Weights of a small GPT-style language model, trained from scratch on English Wikipedia.
Size: 8 layers, width 160, 2 heads of 64, MLP 640 SwiGLU, vocabulary 1024, 3.45M parameters.
Architecture: rotary positions, untied embeddings.
Training: a variant of SOAP for these matrices, 2642 steps.
Each number is 500 + 25 x the weight over its row's rms, rounded and kept within 0 to 999. Layers, rows and columns count from 0. Numbers have three digits each. The size before them is the row's rms in percent of the matrix's.

# layer 5 MLP gate, 640x160, rms 0.109, rows 296-468, columns 80-159
100:501508468471479506526474477542473502526487457537478487532466508506505506559538457497472503498521489519502531509472536535458497457520490526491513542481491509503539524466509491487488529505435509538471488496510512496500492575506506470466499487
101:526517490494474464498481488536535479520542484478497494513511454489506476489501506474493507534533486537497427480492446473512501520518520505470497529540496510476544476516522503504474496449479528447530495491498566517502512513517536511478505445
100:572482513516479503506523488510483486511512477487516509472484536518502484488535492540513551448536494469499482498543504471511550549516508468490523496470495525486531475493497482518453521483503501514529509517538502549524524504507495488485511523
103:509506503510462514484481530515481478466458495495500517507518488501501520493472490500512481470538501504534510526465521461510519533477524491501489505463508508477498484469508512529512523501524558469506495483512468478463546501511515520491509537
100:473481522518512544489492486542498547588522498506475470486496515512458490543451467471485479477533549523481506508486515465495490508529494483488476504479503489480457536465498492478494502495520517504464543500534480497451498481497455523475521492
096:520468483500536505536545454571524490527492520483503451532508477483518479488522469490534505477521526496460511528522518482491534534510529534492516477437503527520488494493520466487514481490506496499506506492501499497468495516495490526512467477
095:481511503492450497463511491518519526530518473514463499545489470501458499528541488515491536547504526469497481466498484518525534488498482488470498479499459513518557506513509536507469447508492517488499476504472510483488492449488503503526532509
094:493485525498512471487548521501513473508499532513494490550504468500503480514502474477481488506482490458456511527520496521528469500505462526498519462471516557524457546508488488526543475506525496583477467469488500507527511500478487503532507481
098:491542502482519496558535505469472497515511491457470511536479540505512549487466484532537505506495486516559470587501526515495505499500496521516498493534499496500489498534487499486496465486539465499487453535476509474546503479525495486499485518
099:490532525448479469536489472493490525502463539493456582572510489532530510508496516526474478457551522499505485493516507518503510485467513529479512502511501520490520533505458472482469488481515492552494493524507492527528508534469455488513544528
100:465438507472463527496510535503481509525457458523497530515525485498473498532536479511524456504476494486546487508495493522506502483504483495514500499488504542520493452547510500505495495506501478499461485463494510487487500477518520518506486541
090:410505529497472442499502502491473490506473503537470466495524525510494518510556478495495499473479477516476461495528478495491540409490495501501531536465456451499509483481516501526497526474494476503517501507470490459482510499548515479487452510
096:484517496501501471491490470536502538485518504513512507479464488494517494537513510530489500494508500551489558518454506481500466496547470465450475508440555500537545462525497502545503488471576483482482513539512501498541508532516495500504492468
103:481509512462470499506520559524482498471502473476476521467493489479499493485467544509505471471479502521474532516496529482527492454498486475513496493522474480512503468527489491509536514533509540457518466487481444492494481484527495536465505555
100:494528510520540501536504561505539519486488484492519487458509482480478509508512487453554476530502514457516518490504507520498491481549516548523497479505451522504506548486487542507490496504525491503469505493528503483504488446427495517479538541
099:486537508597522515523492469463533512515515481482501471482537498489512533500480477516514500476485495519514491477528449510506515537498456509541522482498494531502516491539520476475507521538525536517468517467484482495495547488489536504458477469
091:518536516511482529495535535533536488470466485500512475477521502516515480487496506561460489506532505489502486452518491512499493493457519520476482488510495462505481492517505461524509443431493508455546432490504524544498475519542535521536473487
096:469496521506471510533498496501506472511510488461489471482463499537537491515494501526497495495542466517506475485477504481531477523471517492529495485525499509492533499496464469523454521522483496491503507432544460500544502499469519509481552515
106:496514478480512488471499533487460440518512504507478500486478457521495497502488488505487491490524503515492485496512473480478480475551464501511499507514473492502528483492494503563466508488542468542538540508481507538518471524520464483441501462
099:412506508532474499496470494521455499511471533449513511496475510474536500534459538496524488471532537513476478490491490538513489542480492498479464459511473512485515478510512499493493540458495501526491506507545502474515524499508486509435516523
102:488467481478525517562506521411437496495491487503499479501451501460536542541503517559478515474534505516453487511485478479510481492526496486517499516498535484518520489472522532471519483510474454492507492519488499501506476459497501515515504508
108:507477547495529530532475485488498519491514504501550449524534504540488489480520474517511519524492524551521527521514508480554509528539453536521527523478527457481479523543509511532503489488515481492485513489455507511540512509535500538496505494
103:482531488463491515530583497506493455499473517481493476481512518459535512463503494496535505487520474494475539520495496515498478507501482495507525497489499504464496486499541475498510493478525547523523446472509465500492499490466463499505519494
105:481530501508508484462506491525484506537506460556479509527561494544500527525491466487506481475475453523491490503469446463486537528490509510478497479513514518471469521512513503542485484517504458497513502481519538526525487502513515472505510521
102:473546490535511483492508499537526515511518510513470471487513485434510492481546569505526483460498514497459503515510500481507507510499523469487506474501492513457466459511494508557484489493494482551481560476496469528499488441538473508511492537
099:554545526480516519467487549521524500492519495533492514505541490523534452455521471533487496504552458527461489537517534493497482551470506508497544532505481483541520455512510499506512521458509458483487489527486512481497531504506523505496497476
100:479541477483478541507462467514493498486522498512533515495507488478531474517497462517498517491546472524491468501544513511509556464480452533486455490542485492508511498480496446515458498482510511539500546471519486524520502490511448511500489498
100:500490516507492511526481491474487483531506487513486505504496568518518528500486449491504482431496456536513506424496510474525452460496459493504500509444475504479536491501506490549480523521466507503495515504511542515570472536542460505452542499
100:540489490494555499533496486534528497486501475528498494526463546537514501544501481507506540484493494489498461473518489496529503511494477527459525534496459496543468516489511511519479517489488468521514496507516596512524534461490534493488518487
093:504476528514528518463533478495508484543467522461502491512491499470512482542480513538516496498534530532467497503458556525502536504532485489471510516482483522512555528553564539518504509528474519509476483485486474483546476524545458490528506501
098:475504469524531498492483542493461527474501510510481483498519486533529523517515560507445505508499485515516516468536476496503487469476431487520486531488499538501497486523457512496473516520542459516437541508451471526514532479515526482496490479
098:514514476537461513567491474453494517502518476492451515505504520546531516505524521498498501482460520520544524478527489521545505502524481434506503523517521507443520473514521491522496534496485538503502512487490525517506459484488463504509554473
102:515483491496517492478521515513553530474518518521507482512495512485501512506539540497501503526491522462557483492494532495514499523473454460515530447501451493503552488486491485490482458474421477488521483451479508509484501520545503520487465513
090:451506462482479461478512458515453503539506501486434506513459519501469539465483472496488480462511520491518526535522445506542505494512530519479483510495471470503496493525464507532515481499494499473522508489499515538549468493472527484483503510
099:528462502501515486488511506521508509531493505499525483485434502472558493483525509485474550495538518446515484513478453508547430520495506518510513483541470501518506509534480540537481469491569499470484505500495465476528547519526495497533501469
099:515490495474513481473506478498506498451495525484492487520480505506539550464492507459561477524527481523478517477472470506530521446489482504479505484523573533493508472477502507461430500498528515494483481498499477519527522542507490490497479505
099:518494498466521492468495446509477501477502483501508460486448496479496467494512514483521482480545552475458531517493529466517457506545458476475484508541458522474473530522460496498535470488521488542489470554512478503497491461489468536482474489
098:518517473535471529502518497508517476483480505514506504497511471428516450530491458478533481475491498499519522517488529498498541459469484509481543489499522474476458539466532480508470523454499472485481473477527499464462486512536517507463567524
100:512512504492511529493501523547468497460514518546497487469484506439471459500543505523480524497478474549566496465486483553511480525489526448489534478491530500504494490497510497489466497520537510493472487503536461512484516507485525512497478478
102:506498507491520507493525495520501484482467588527510478550444493502539501508503498491533463511502534502484540502495526508506473456498512500511512507505524454493512544516491491519487495506488464494463536511517496527507515466488523518466482484
099:467472501479488481486513520516491555459499531495500504442464474502515462516484496527533451495514470504490508511503487443453437538494467505513518520490491516495464513486469498516501503456511514478477482501521495476498514508553485548515487475
101:507483486490507517501485489556486502536507480525522494518536556486497513493504478547512496481515472474507582527517496518493539542553520465533465538553510489517528495500491487538500439490513525517485499490527477496496490480522498501480514554
092:484496513493509445500512461541527510531513447488503446491504530482498461478542520495536484508540482500514482498498560508508523498496499491518526516487463496479520497505499469464523436513495517487505556508514473502506516515488537516520511511
105:457503494508546543531495482472517492472519501489497493538503492473483477505510538499532493486540505525532493546510531520504508514464441460506525486505531482494463490473505479509531535489487498503463518518502474541504490504518493536521588490
100:503505489485504527457491490492467482497470474508491482469560506506513490547515503494491500504478479490531529482500473497529431496467483491520536512514474508455493490509468442531491523518520493467477481510510507526498487504514511490507512492
104:539489497503504525525506478459504560489502474522487505465485468499492496512464516500522504527566493482480505501549465491504483492543482514477520509523483487507482481463530490499490486443504542521484464477489500510517519487494487494519493505
099:519488503477459480473518516534516528499524492500516499505491504491558524521489491491492473515486508514439460497429535496539516466539492520518497494511493491501515505470487525504478511507522491470499531509518500451480481504502517503517565492
099:475484486550524500510498482495494521475494525537513516512509468471509481484492479517524536481514486459511510483493483504503498514515468443477442546568495487534538475489482520516504476493554492507511495503450512495528508511464522488524489448
099:500499510523510516455531494483533534515459495502496512416493492506480498520506476531516504511508505501484515532486524520527465558545489492483512495511527503510473499512485507518501522493523490484534475548526515474498481449509480507499467509
103:455537504494491472525506476509517488539511536472481492458487499450511508455481524482501516508465506502506516517494509488515518524552451495553544505493504511506495472494476476504500509523505455500508521492522495467508479490547492522525532502
095:467512498459491498497495468521472516513510473503494494500485542479492519535474473519490470483475547465499502463547474490526539505484500489493538536503497490485559477472511530509491490512476489507528534550457475474548474491528513542510533522
096:492492469531458528562537517537508509499467499455482494508503503527554484510481485501486537508458519483481555523516536562481480536524467513525464519481505521509512468499469468484481536475495506493497492458517487512502541493462501539511504534
107:487491521582518505502495507538536517478464490477501486525510507461482498500535484510516511461532490476559522501489491491538525498544514573458534461506496477472504516511463489498483508478489470482531516497506497513492484513486489485501480491
103:480496523481460526512475501519476520475491524494473520483521487451532464464430477479501452492485497556521481488523555504482489489516480465517510454484526509492489482517521463497487460503501482489483502481511497504526499482497519515514493493
097:554531500479530498460501492473513487425477507505473484507500519467506505480527478511502474480502514484510525472498510484536501527484502477476529486511552487530473539536524476499519495500515475512482516446518471501519461514512499530508501511
099:501491467513563509514486488503551490510476476508535449489452528455507518493494477512482471507528474474475524458500488471470527481474505459517513536535474479511529489519479501510499516495468525467504469489485491498546454504496491530450454462
098:497557494480463496504475454508486491492489495489462529483493507484490549495517503483544478498503500540463509530490445472509456540525503518484474487496479476481479474474502472497485444524510480497512501520486498499513481519548474475505495500
100:529525512490564496468518526543487491487524492490487525485514538515517519534525484542524499515497501470503537462507499490459486547536432500517499519513504501543447530515492496514427523528522531536508539510508549494519474509509518491493503529
102:486490507499510548465510532557500423463498525515479509478459445503472511489564483507509511510536533508537532459498519547532503461513485506480492510495496510543497486528535535496527484475491467525514492490530455497510465511494487484478505520
099:495496516486494493505516538504551496503500505554513508480488523491470479477514515493518443474488483525490535506535532516500509483524485520479489488514521510505517532546495504476510508513487530502488486523532475524508567506488464512486516507
097:489503492463507504544474531542473483501527487519481514505475498470448491479514445441490529508489469500504511491483458481514527495489508533511468504515483543503545509532463501501515496504482467526507463494521457508470459430552498464454496538
094:510530540468449501502471534524471507480520514560459539505508499485492472524505493534495487510500477480464500508522492548506454490510488527510555535508521488512516479483490478499485492500504541524512465510492529524484504507464535467469473511
099:512512497516545531471499518484501534499500511528498533481487539552552471490514490545541490471481448494500451498474512475508483524506487512515488484473542501495526531459461517528467508466480494538447439555452506498454505509516508528526504483
099:517521493512496494517497510499501488523508487459519510507525486500511471469503504507482500524529533451520481461496483496520510504522494554504526511460535480462491512486493498542460530469504534507451510506487505422450500507507493512512517514
095:496531491474503510545496488480499520449526504515515550481507553509508488505512531464491501507525523473453521500528499514444434531506526510505465529475502506486496471523469495469531543545523521488520488503498490488472515486536541532490483468
099:466506534514513512498468497463507552486481466497450521518521479458461517499483504487544501520494488493493501514464515529540527474507488545500549481499463498457531506497518522537540493518505497446495507527494450510525487482486486527504543526
098:552500487481514465508468437517474498517519496464513492465467490486517522485576468535481515496512455473514488508541556497484525502504466516480490528481524494526521497490536492505504543489495468480486521474477511497476516504484485539497481509
105:488481505494500495515464482536545485465517453514502542497515496473484509468552491494433492519499475511487468515486516529525469504513493518514512505467526496494501522548488546511440533516511562505515481536525485508494475542519514547515510491
099:533468512502482490547488514475500542489459469550511508492512497516509502501510514459553515520497498479557519484484462487485491536534482469524477572524480460494519486508517470504467510506512488536485523482501512460504502516575514471493501524
096:513527495481550513548513526495489502481488494543462518541489541500516479542486481476490511447479512523509521484520489455518517466538482484511502474523474510496494544512547532515474516485507508513473483483496533456556445508482478495517472452
108:478469485479542488473514523513436514477446482524484486510487535490531546524525475481487534485538451493473486489527493531476512469530488458466531491481502481465485488461510543518501538514499504488476511531501516499506517509498494523555480496
111:467510490485539454486503512528526487493474545506485499515479489546502506498517435433500517486507522462516475502458488499518526518537515482462515481508493493511494489489513497552533537488483495485518475537473493499521443491495470524466525544
106:498509514488517545534487500512497501487495481491504477523491467527521475505513474485450515469528483511463486526501506505514467465463506499473496499533442512513486468529501475512513494513509489494529499498476487509533479467485509503497544493
101:449526497473515469474507506550563535499491514509491494506486447483561460479511530497531502516499501493467485529509484494535496468485519479534498498546478493478492477478549490515487462474469494495494493471455522469486523548518535478519480492
100:477454455477511502530458487471478520507507528450435547550511471534516486478490464515518470536539506470492494521496511514546494529531469546491509538510488505505463507535471508485541485460519490532534494519506478494465509455501517504512489511
099:452518499459478485516503533499475542447467464537456471472498524534537522508478507490486510509466493476553515532489442467492502475509499497510519500524538454529495485535521512547509478536491493479471516533527488501504509459531469479510534585
102:497490506502519534435481506491494465478523529492468476501496500493531519493502511511424523502513446479474517531541498521483481495465434527500527498511480537474463516530555529523510511520542530516500497480493536515479495484505495508550484500
098:490524499510536551465508505480522416492532507502517511507527526526466488474501480510532492466474484509526542491483485505489533493505475510506509495425519493536455497491500445515535556529497560491480497498511501481502521454524493486496500500
095:528523495465542426513455500492526480464490510519493490495490479530494519509505506542494496517511510518471483563481511538509501435516469464528505525533539519505496479519519501464559493528502461466465500486499561492510459489544472489521494520
102:461511516539530503508519538496460486519525520467510487529507463470544546489480530495489506487529487468493521492502473491488503473487504492492507502440498510478519484489475518507527496489516467520505495489465474479514465487508468546493505520
097:491487538477549476511480464521462498518480497517460488523501509454497491524486540512460470539539501542495524433512519528485499463474484497503518523506476513499506497548469502479508492485480455491514525554503533486543529472512491484498513510
103:485495499499502521490517527507532496515523517511469518449477502463503477529500466529506506516521544497456488492501483494544511534488509513525505507513513580521504484504489525489516503507498515519484514509508482538515463522500465561519516504
102:515529544504525542485473502523515499518451466466506505502489492500532543521470509458522523486507479475518531528487502516508450512473471457528509483500513488496488471484503484470498554524508521502495503475480526494484519498476491534506514570
091:475508452440499547508508474522526519509471474474508473528495497482545501543478535441493533470511499498508541468470483532519535533481541456501473484468499537546528515516500508505478520460501497478484478478492496500526508519482485502467493502
102:465491524525475531497535476506488492489516537516493490522516505492504454497497455525499528469505542493511501504476512509465472520529506499519542535553465498512481514508492537490519481496508536470511499526458492493517497525484461524495527511
099:494494498535517543536514535503539482520562479476517473516552498488504538509481526496551477507520517477517492478475499552483447468473488512485474500521450493491506477503489512526516531508471476553531525467476508494509483515471517476516561522
091:484455478506483524565513528520495497520512483482523529483523540494495529490556497483538483463485493515496507510467458505520500468501530499486497459496529472478548502548492487507490467520529479507556483478477486536522511497486477500515479503
094:538465505463497489513479484474518523501503513454516489549521508508464526510494509482507451467499503516540483473513512494540494415472539490547501466496519487463510485525490502444473513498544482517513484526529556467466516511500549529517525504
098:494513466523519522502509464524493541472518507483516489463475486526478517471507496525499516499496446541468498525484497531557478513500514477528459523499467552508560476483527488493513498501523474455533460510499486476489444512491502540481508476
097:532537450504528453506481500451524495511512486499534452495499547521478523488475513461471532509492499487488475512496448493474474457525481494517487521525516488498495501464515498505455485436509532506499538473473545488483506556501505531508542502
102:496469496492465481498492486471485495482473497486488535522529482507513532517438485485493505487494510454485473477528500511524512483509519480492489511544538487478533471528513552485466493516513468550471531570483498473547483478514489516529501506
106:546454509528505462450518532490512522474506517518513517531515470475514508496512493507491530489470473487484491540514516537491508520504539520497515507550520500514505512517467525550494480517493490511519468528536444486547465497487472528530457534
093:500469521495507497516499508463482509506497525490483535479530566477508525536472457508491514484506472465491503497543530511503537471489454530489488481476536475475519474518478534510437486541485438489533530508513519450497531484484485497505521482
100:452473510510522557498477508557497488491473507474496518468506469494501496502509489495465497451503524517508473484536486500511474503499505474452502514525472537488499479451488524519520544521541497525467526482502511498554511544513535528492512527
104:549495524541493461527489501500466463520477509455486502528470529486475538468515526495555439453536476474520517502499472473531500497550466539503490492532483490487473512499496452514482515447514496462507491485533505492479513491513464508488491481
096:547564515503478489505512484495484493531517515474488560529519517462488450548482524473468528513534504486512525496478535547492494514470510477498479502509528513524503450514503493488490504503484468489471486477518521498494496472507499539525523468
101:483517493500494513452515506502481535529506502425551521479482522503484502530487516466500508493491511509479481468543513525523510486479480476517461470516491500527490547482499508500453514520478491521513486499504499496492522510505514526493528510
097:461505480461474469543519475472509535516529514531479507462505455506526534506547486508524472492493491501480530459484509509462501471522520495475518531471551487501501485491539488542494499488527519545494467518492509503467507505531492482451461530
103:508528504473513555498521520505512483511554462523506476517480485475463527482482547490482528490500489501482508488531477504549463530495458471521535496468509477456484467489541488499495518504495490495484524473483502478546526520474564482492533512
106:538521508522470500527455478525517501559493503490490526505492450439497524493547494470492490494490468513490521525539532507466531478511532533553479508478511481495477476520445497511520496497499521524518489447487526506546511491504521533512515466
107:494511483482516529499524500517519502492526480544501446502540510565506458533536499509450510491495486508468488522564526536524491488491528481534509496508453479527460468511512503487513538512550494492471526479514513453503520486506498500492545499
093:513520461519470507455504484549495538450541502511490516529461514459518458459524501521512525484519502544514471520464493490474505501464538451500486532450522528527488452514505470465485465502543488511502499513527549525514482509453502532485515469
099:481510490507521487469483467486502492466492476497541484516550481460487527546456453459540521464482529497449503520472500513536504492515506516494446470524457542540487508508501505486549507499536495501540511531522535536513471495522467531478499527
099:457457508458494500464514488523506551504508482513493495516480469487532524483508520471520492492508456494500495538512496482508516469470486501510517451504508501503473481512480458496518509480505500521495481499539514509499500532463470514521463518
101:500491504475505436477525488520529500552474535533513479471464519491477509491503465536499442478529489458473522499463503466477504481520512482484520491524494536517488509524479533507497518497489527434453481461486473488501513456493483495515540513
105:504498490477504546503455443527529510472496475514463478539515475512521508500502495514458523504506499527477492523511482503494524515511459497497524480537522557482451474548498439485503555504447537533459508510477421494503519511500483530489501470
098:489486502473471519540491529529513474505493509495447521500550520495498453523510502542484473450487504481477516472485523523511519503515492559484499460522511486524501524470500520438473489472506517525547531517506491481523498545509481564513517539
106:514477485494440522467537512493509476482481474472499509465517488507495520517539495526493488494487512524503520578485530487500471518479514511509506487491484533519481473544509518500507475499486450519440472499495492494511484491507480509527510525
095:481493482484523474524462539504537493510523481445505533481507475481457497539544491501529537513483499537489423529473500489522481582473526455512489503516528498486467510503508491517479467499474498508529525485537488505507519528500507509520530502
100:505509523474505487506537505519509504493481507486474489482507490527493511562464469471509533549465486456497495494471521453522501527499431499521510485500516493535523454489477525526521475492488462482477474495489484487507477502471470504468513510
103:531567479469471510464496510527450489523459543506485515522494537502527513489521518498512504472509483531510500516501463518577522507506558503468504496496482570475504524497550522469452512520505519518490472495514511541486502517495503533497517485
101:511502531487509478538504531511496504465508498557489485483531495442503503519476486472532524481511521471578539499492516512507469463494466532507497494455481495467539509523500501472500506465502469521492488498440528509519497526523501477473546438
100:506479494448476444523456488486502544575455516506480480482488513482504503505534516493519512517535508462480481504463448509521496518525500496490501504506449509496504495546490472466499507490475493477540501506486483537546537490481492497491526506
094:505481511464551523499506507470488475511521516444467528519489481488527486489503462531512477535471515527528534506471466536536519505523503485522446483452525504497489498520556545515495522481510478488442524472471515487515500496459481513494506492
095:517528526478464527542497489494497519516473500482540515500509540456474523482535522483464459473456507497471479478490463482534486496516434527465463506493509458523539491508487510477494542512491504497481507485493485516562481493504504517483466515
097:486536465516461525484474471473513528512507524514502515492520470499534487504480485528537486523503501500480549495497540482484492500494472468501532496485517477454445497507497475501537580509514474548468517467456506508523493483476487541545518515
099:509453491508544494462485506497497502525548510493541544474470467512514502477503491483516482508513499476489510498469521481542463456477487459488516493480446478441459472464471494565473522501503509474486482524467517523518529477475475524471544524
096:426524469488541454488536479480540514482518514513470525529522485522508500544521480490541523522490491474535530494513511523492487470520521494522455531537517495486486543521536438494498497495527504507508439505495510464490504489525482491509501508
089:454488502492484507488480482486505506500526493524452550499514482509472514531493501525508513540512511542490500480498496494531466436512536521521514509561489486532509488491470450514520497552478553499521479492472521502514534523496471520483497523
105:484545484487490510506508447499513486504538535561496520490467496495506480493505516490505451489491518460519495506492514474500469547517497456516494514483475492500471507544475489541523484459539462471536503491460512494520547454495451519467485566
099:510482478509502522481502474485491511537482519487482456544512504468474487533508527512499523523481496524486523516507495528517540511550466500521457484502481548484542517491560514532483494526463489467460518497512488490504499475538542500494479468
103:497510487486503481477502563453499487486527492547512493503546509503485498535498509477553500514499456516489486507501479462496532549514475544488531543512496525525530527530510529466482525502494491466478518511509514528426457548483493479496476533
097:508495481441476487493511581507489467472529467510467500499499491485490513449458522502509464503516474519517533489482499532497490459497515493476519491454470484516502480485463502543499494530529518490510510527465500479519469473509479496495499503
106:527487536500517542528483478469555483478505468511486491512519473503504524507477519508538493526464481553499476568490504468479477464515501510488519507496496465496486440524489527504525513536526479441478487501517513487485551509496499543491500520
098:548518540520482496530527464502511504515481484495487528466492485509469534502493504500472516469526507462496528513501491527513503497513485504504482459451489473488509460496492487494567500507500519503497495509528546465532539517520514493513504508
097:486511495485502500467530516472504503504504466521521455533482497514505520519550542477467448501510528485485494478522509510481482433521487468486477529510522485501492478531475513497511499499530484515458486536492475501545538495499417499506509472
098:466512509477512537515512502491517479501509500490464455490533570472503552443488491491501487462499494478490522470491515526539479483470470512514525497520494526489491487531513481470538487463495485539474525473519516492533500524509522476522471526
097:472525519536530504498516528516554494566495515459458498495523502536468510459481491509525484521524486501490512512468485483514517517515472508509518465489501470540516491505493563505483500517575453503531513465527487539497488517488495536517528493
105:487473462513505504475523467528508495459521506535511487521495519473441513525429509524484492506505502449510511509504510513485538442497493430455538517507477508533508505447532506511532525491510483517546490483516478505501511455560476489475475509
099:520494476490514474453500490500509495527530463467446466515498487494524546540477504517516486483532504520506520497525497489467496496469506452544515491474490469514536510483506541501513468517492489488522492481518492459504452509530482507481526496
099:477488523514474530536566502502513478542501523539514491501544476431541453503489484523527516515541474561475469542500518515488527468487523506515500509491512472499488513496493464516520492462482511526509516508507555509510529515481465502466502518
095:476544459522510508466558511469528478521517465526544492437480493513510494538485475474509459554474489556479486488475546532498502512500483474488515473508515466520526463505532515493484496495487512507478494540521503461495474516480491524456476528
096:473504495540533499487478422494491495522499481488515503536487467491497478470498456515531528526522473478512498527470505490502470572512488488576468486518482521483516511518464524495480503501513523476504508514476466512528560519480503510512538508
103:501491491538523509460525478472475453536545517500513510518527524528506467507507518511502504548553481453480463530467497483491525505504492488519473508539488475511523498477514492542463518477495483527488511524486526444513508518505456527490491474
102:460486533498512489491470526506552478483469478502504501508472502466514526469479502481555531505484506506497511492484481515522564498488484473527487538503533483498496497548489546518515572530530480531499501500458487520534533498525492525514509515
108:523503466544473493503504511475485519581477501460509512507488464484481552532513527493444511505505485512478537488506442533488487507517468479500495514506544511479493488487481520508516542518496478525503526497489499540492536521486490493509516501
101:468535501486471508472488562519531530504435509472482446462483502530514511474498493543480503465500497503459507526481472508512549493499525472496507538494487478481502473489470543523511474452491461524534511517496549480472513551494527450511480489
100:500490478459514506471508481496505491515460478487506487521539528477493495531559488516496482503452471501525488487487531504506522526473524517504480481528522524547489536530475522475545513542531502487483439514514514534508503469515496476506472521
107:475492495485498532497508512506502501542485496461481525508446486519475519502531532532511506471492474448458476505514485472522490516472500543460511486503463520533492482497461460506494531458526533492528483498476544421527485458503469450480468486
101:504466460548543473464511548494517534505503544484439502503465527493576491499497517483551529519486498474454465502502481485475525491499523524520520484511511526523493476507526497490487533529533498492510527536452501502510495535539507506505515480
099:467507513515495493508519501514486560534513534470533506514496496494486523492502489526480515504501483501489526483507532460526527432493477507520505463461536480514516470543510494471484530521492463506524474512467502499473488503497460578504534476
096:526508481467462499448529521453489494533489454510512482496488505486508492520539511527505501449481503512505519490512447458518495498470467514493508527526490482532526510520471481485519523454496472474482502514550486516510465531487536532486493485
097:491526504486473494466496485496536474495549478531475504504500487545484498492446553465491515447526482503495478510470512520457514508469468486483482531486524542517540480497529488518500484504544548513495506515487480503550486554480511499512538507
101:487530487500476493511511528453490518503463470529510509501512515426510461521518498497512509452514498508490510530496483479521488487480513505533491508548482477515506466514489481502508494496552512503521482498529533486520495536474499493533468480
104:466456545507512493533554496494513513504504508491490510522495524523488495508497472449471492450537482484498472486474464500487497494503452450463507522476484512508501513487480532487500511499530469500507528483482531526534506484495462487501508525
098:512478509499474551515502502500496485529479504479467494514527464481441520461522495508476545474505461489539514450498498454486520561514488481494456507526497535496487465468491498525513518462550495484482473477530507486499517528548512496498509501
095:532506476474477495491485548509486511489502456533466515506484492524487492500501459514494505519531515478505512469549521519497493497490498533517528511459506530502559477538446487479503510501466484459509474521483458505533501503480509465518468476
102:531493499496523515510479462475522538475481490510516471548491461524490530519527493499487489470490504496494523524478584484520486498491452506494494501525511510435494521509514547473525501517513480512525475510520481508507531525511481518501449520
101:512470486493487475494497483493493482489494515482515517477534462498521489494463508536480489471507523501439483474500486505475492505517475486457509490526487501505528493517476534501458484501560459487549497455500560460528479509516504487508504514
096:490514465540467511521530484514459525509462469528491481550459479516468502522496508524473516520528494520494470508527530502549488501465455511483498475498486463514467492478515527467443523510489458522527454509480502496495506494469512526478498512
103:517465456514529500509492514485517486517483465545484492538428485478519479535491525504490525515503504523497525505527502488507501516516488532529503526508500491517513489518474500506468488472512507471497493504503512453472508523525461511471466505
098:523554476463511474483483474487504482486488487526501503537541457468546505485503500504487516486508498487525484491507483522482503528506509504573473513499490494501513510528506501517498493484543497549545510509483502565466509442502507562500541498
096:529481459484544494500521487562530496496541451500504437534462503465524534503525526507513495535512473526459480524500521508503474521501485511513503514492503478498452461536489527484535514517483530485497493504514495543536496523515521489460465495
103:519531519488472517540504523471511527486531479519472512479475482502505479495502510448478453524494489493522495538525458519533506497491491534462504527484495513446540514531472502507487525471467467511489519539481520502508473480488477538528501495
107:518514495525527482497476486562512538485517512499488477484461530494486514477540517499577518502494512485499497469492537522523461522514524530512467507477473500523483516456507537483527541461484467509461467487489492509492476530523510535484525502
092:524499454502447480479444499480484483547452527548511542492492468506497490524475519499502536521503530488509493514488506486510486499488517479496482465515487519518497545485533567514495518545520527484532524490487529488487516521474499498467509527
095:532506505486496555474507507462478517511523483475499476515492515471512545553515515525523526505528507549501536500494478521479455476555486505459455446490482501451493476511459532500480518511515496511499521511549501476525524496465492486437499494
103:485470485501529520493524566502506514494524497503480473488526488520515503519497482549500516497537466478513531552503450530474530484520504523519514498479514503523526505472508484504485525501482504488481491482539554511522475522487489507471511447
102:529490520499539509459466483494493503467478519488471548528480524447461486486470492509511502493504506487520457525490485515516471485465493503480504453490473508458501500512510477542469490461553440414484501476504523511511462495447483483540456526
099:516474479481511480492478496485468531505502456543507478513458440517529528511523471540502478516509490538488542489490519512493493521542494488470478516496475463509495511482482525499508509490498479517483441482504462507507492509501490486485502538
102:494502537508490503482484473469485482504526498438492517500525481441523450519509479531472465506454514525500483483477496496526451466500510494499495511488539528502566510484496521544542487495554552466475497499473521477521493467512506510494485492
105:486493485476486508475490521533481516492481474461473488491472481500507492515514535481491527563516486515499512476481540498531531453481516507451514521506507551526498456507512510522558496500529500489480488514508516492483448481486502511489497524
104:546503503497520489506488519470546506511511486499526488525474490509480513494510510435478465588519446514471508517519507502512516479511494495543488523543528505537504503550504500520488534506520508525454528456474502495524507506508523509522520489
104:513483489481521508477437538523475483483510529493497509523497481524555489516572485488480497495563497530520447543476523502494522503522474516459501479512519521515489486492496484517501497477520507489535474514504480506514522530496499469501526493
097:528520506489516479477511468497501506524468513493460486448476464483487482527527505522545516504532448429537501511491475473466501466501484520513489488563472515463562455501516464523490499511499479512503470536525543511490504515534471439484521493
094:559488514526472479495487504479519498437507495502454507488490491479518504539529509518532457498533498518499451539491524505473491464517538487511486540482479551494555506510497486489514480526548476500463496508462476486502553478488502464521536492
103:473458504479501476466497527481515481502444539496478486501522487546498510531497519524526489489510481451532468482454497464507506531496495526526483523519517537493537510477499484537488533476535507486533493476511473436487418473466492503487522498
099:473477439520523510488462503481505482467529494511501485485499556520506494503483483525561496462503526455514491498513582486515431527483521528575448489517481484512502479545500525492502503482531501528489472489480472542462490527493468531512497494
101:525535498495523499484531527502508524550510520511533465498452542522517464504465407484498478472456497500496508523503493507517466506513453483490494506512485540519509499499507534502458504476491503516478512476456519487471497450506506486516487537
097:506538492488461486522518497470517484481481486476500541525503501519469497540450484460519509504497507500573463479484512498502489498497477483556505482487475489479523499505536515504492513485538471494530544503459497479502465506523486515479453507
108:459521488478496504525536499509505527509536501498512509487481507507463485486510569465478457503534464477518487499524465507536511451553495501553507517445472548495542519521511488488483498474488476516492473477489483477489519516490512513502535523
104:495475479510496521493543500533465508515510456518516465549459581429506532470470481512495462508514476534530444498463497491481490525484457526489487498487495527488462475524508513461549501517510463510482475493523536521520482512491522465458497515
106:496453494452520523508499498493512497507482485549457553488469525505503468520504502476518465457501506504477530479522572494464495474522479547493519514506498542513495493478550512532546540507491515528464505484525499482502489503493512512475536484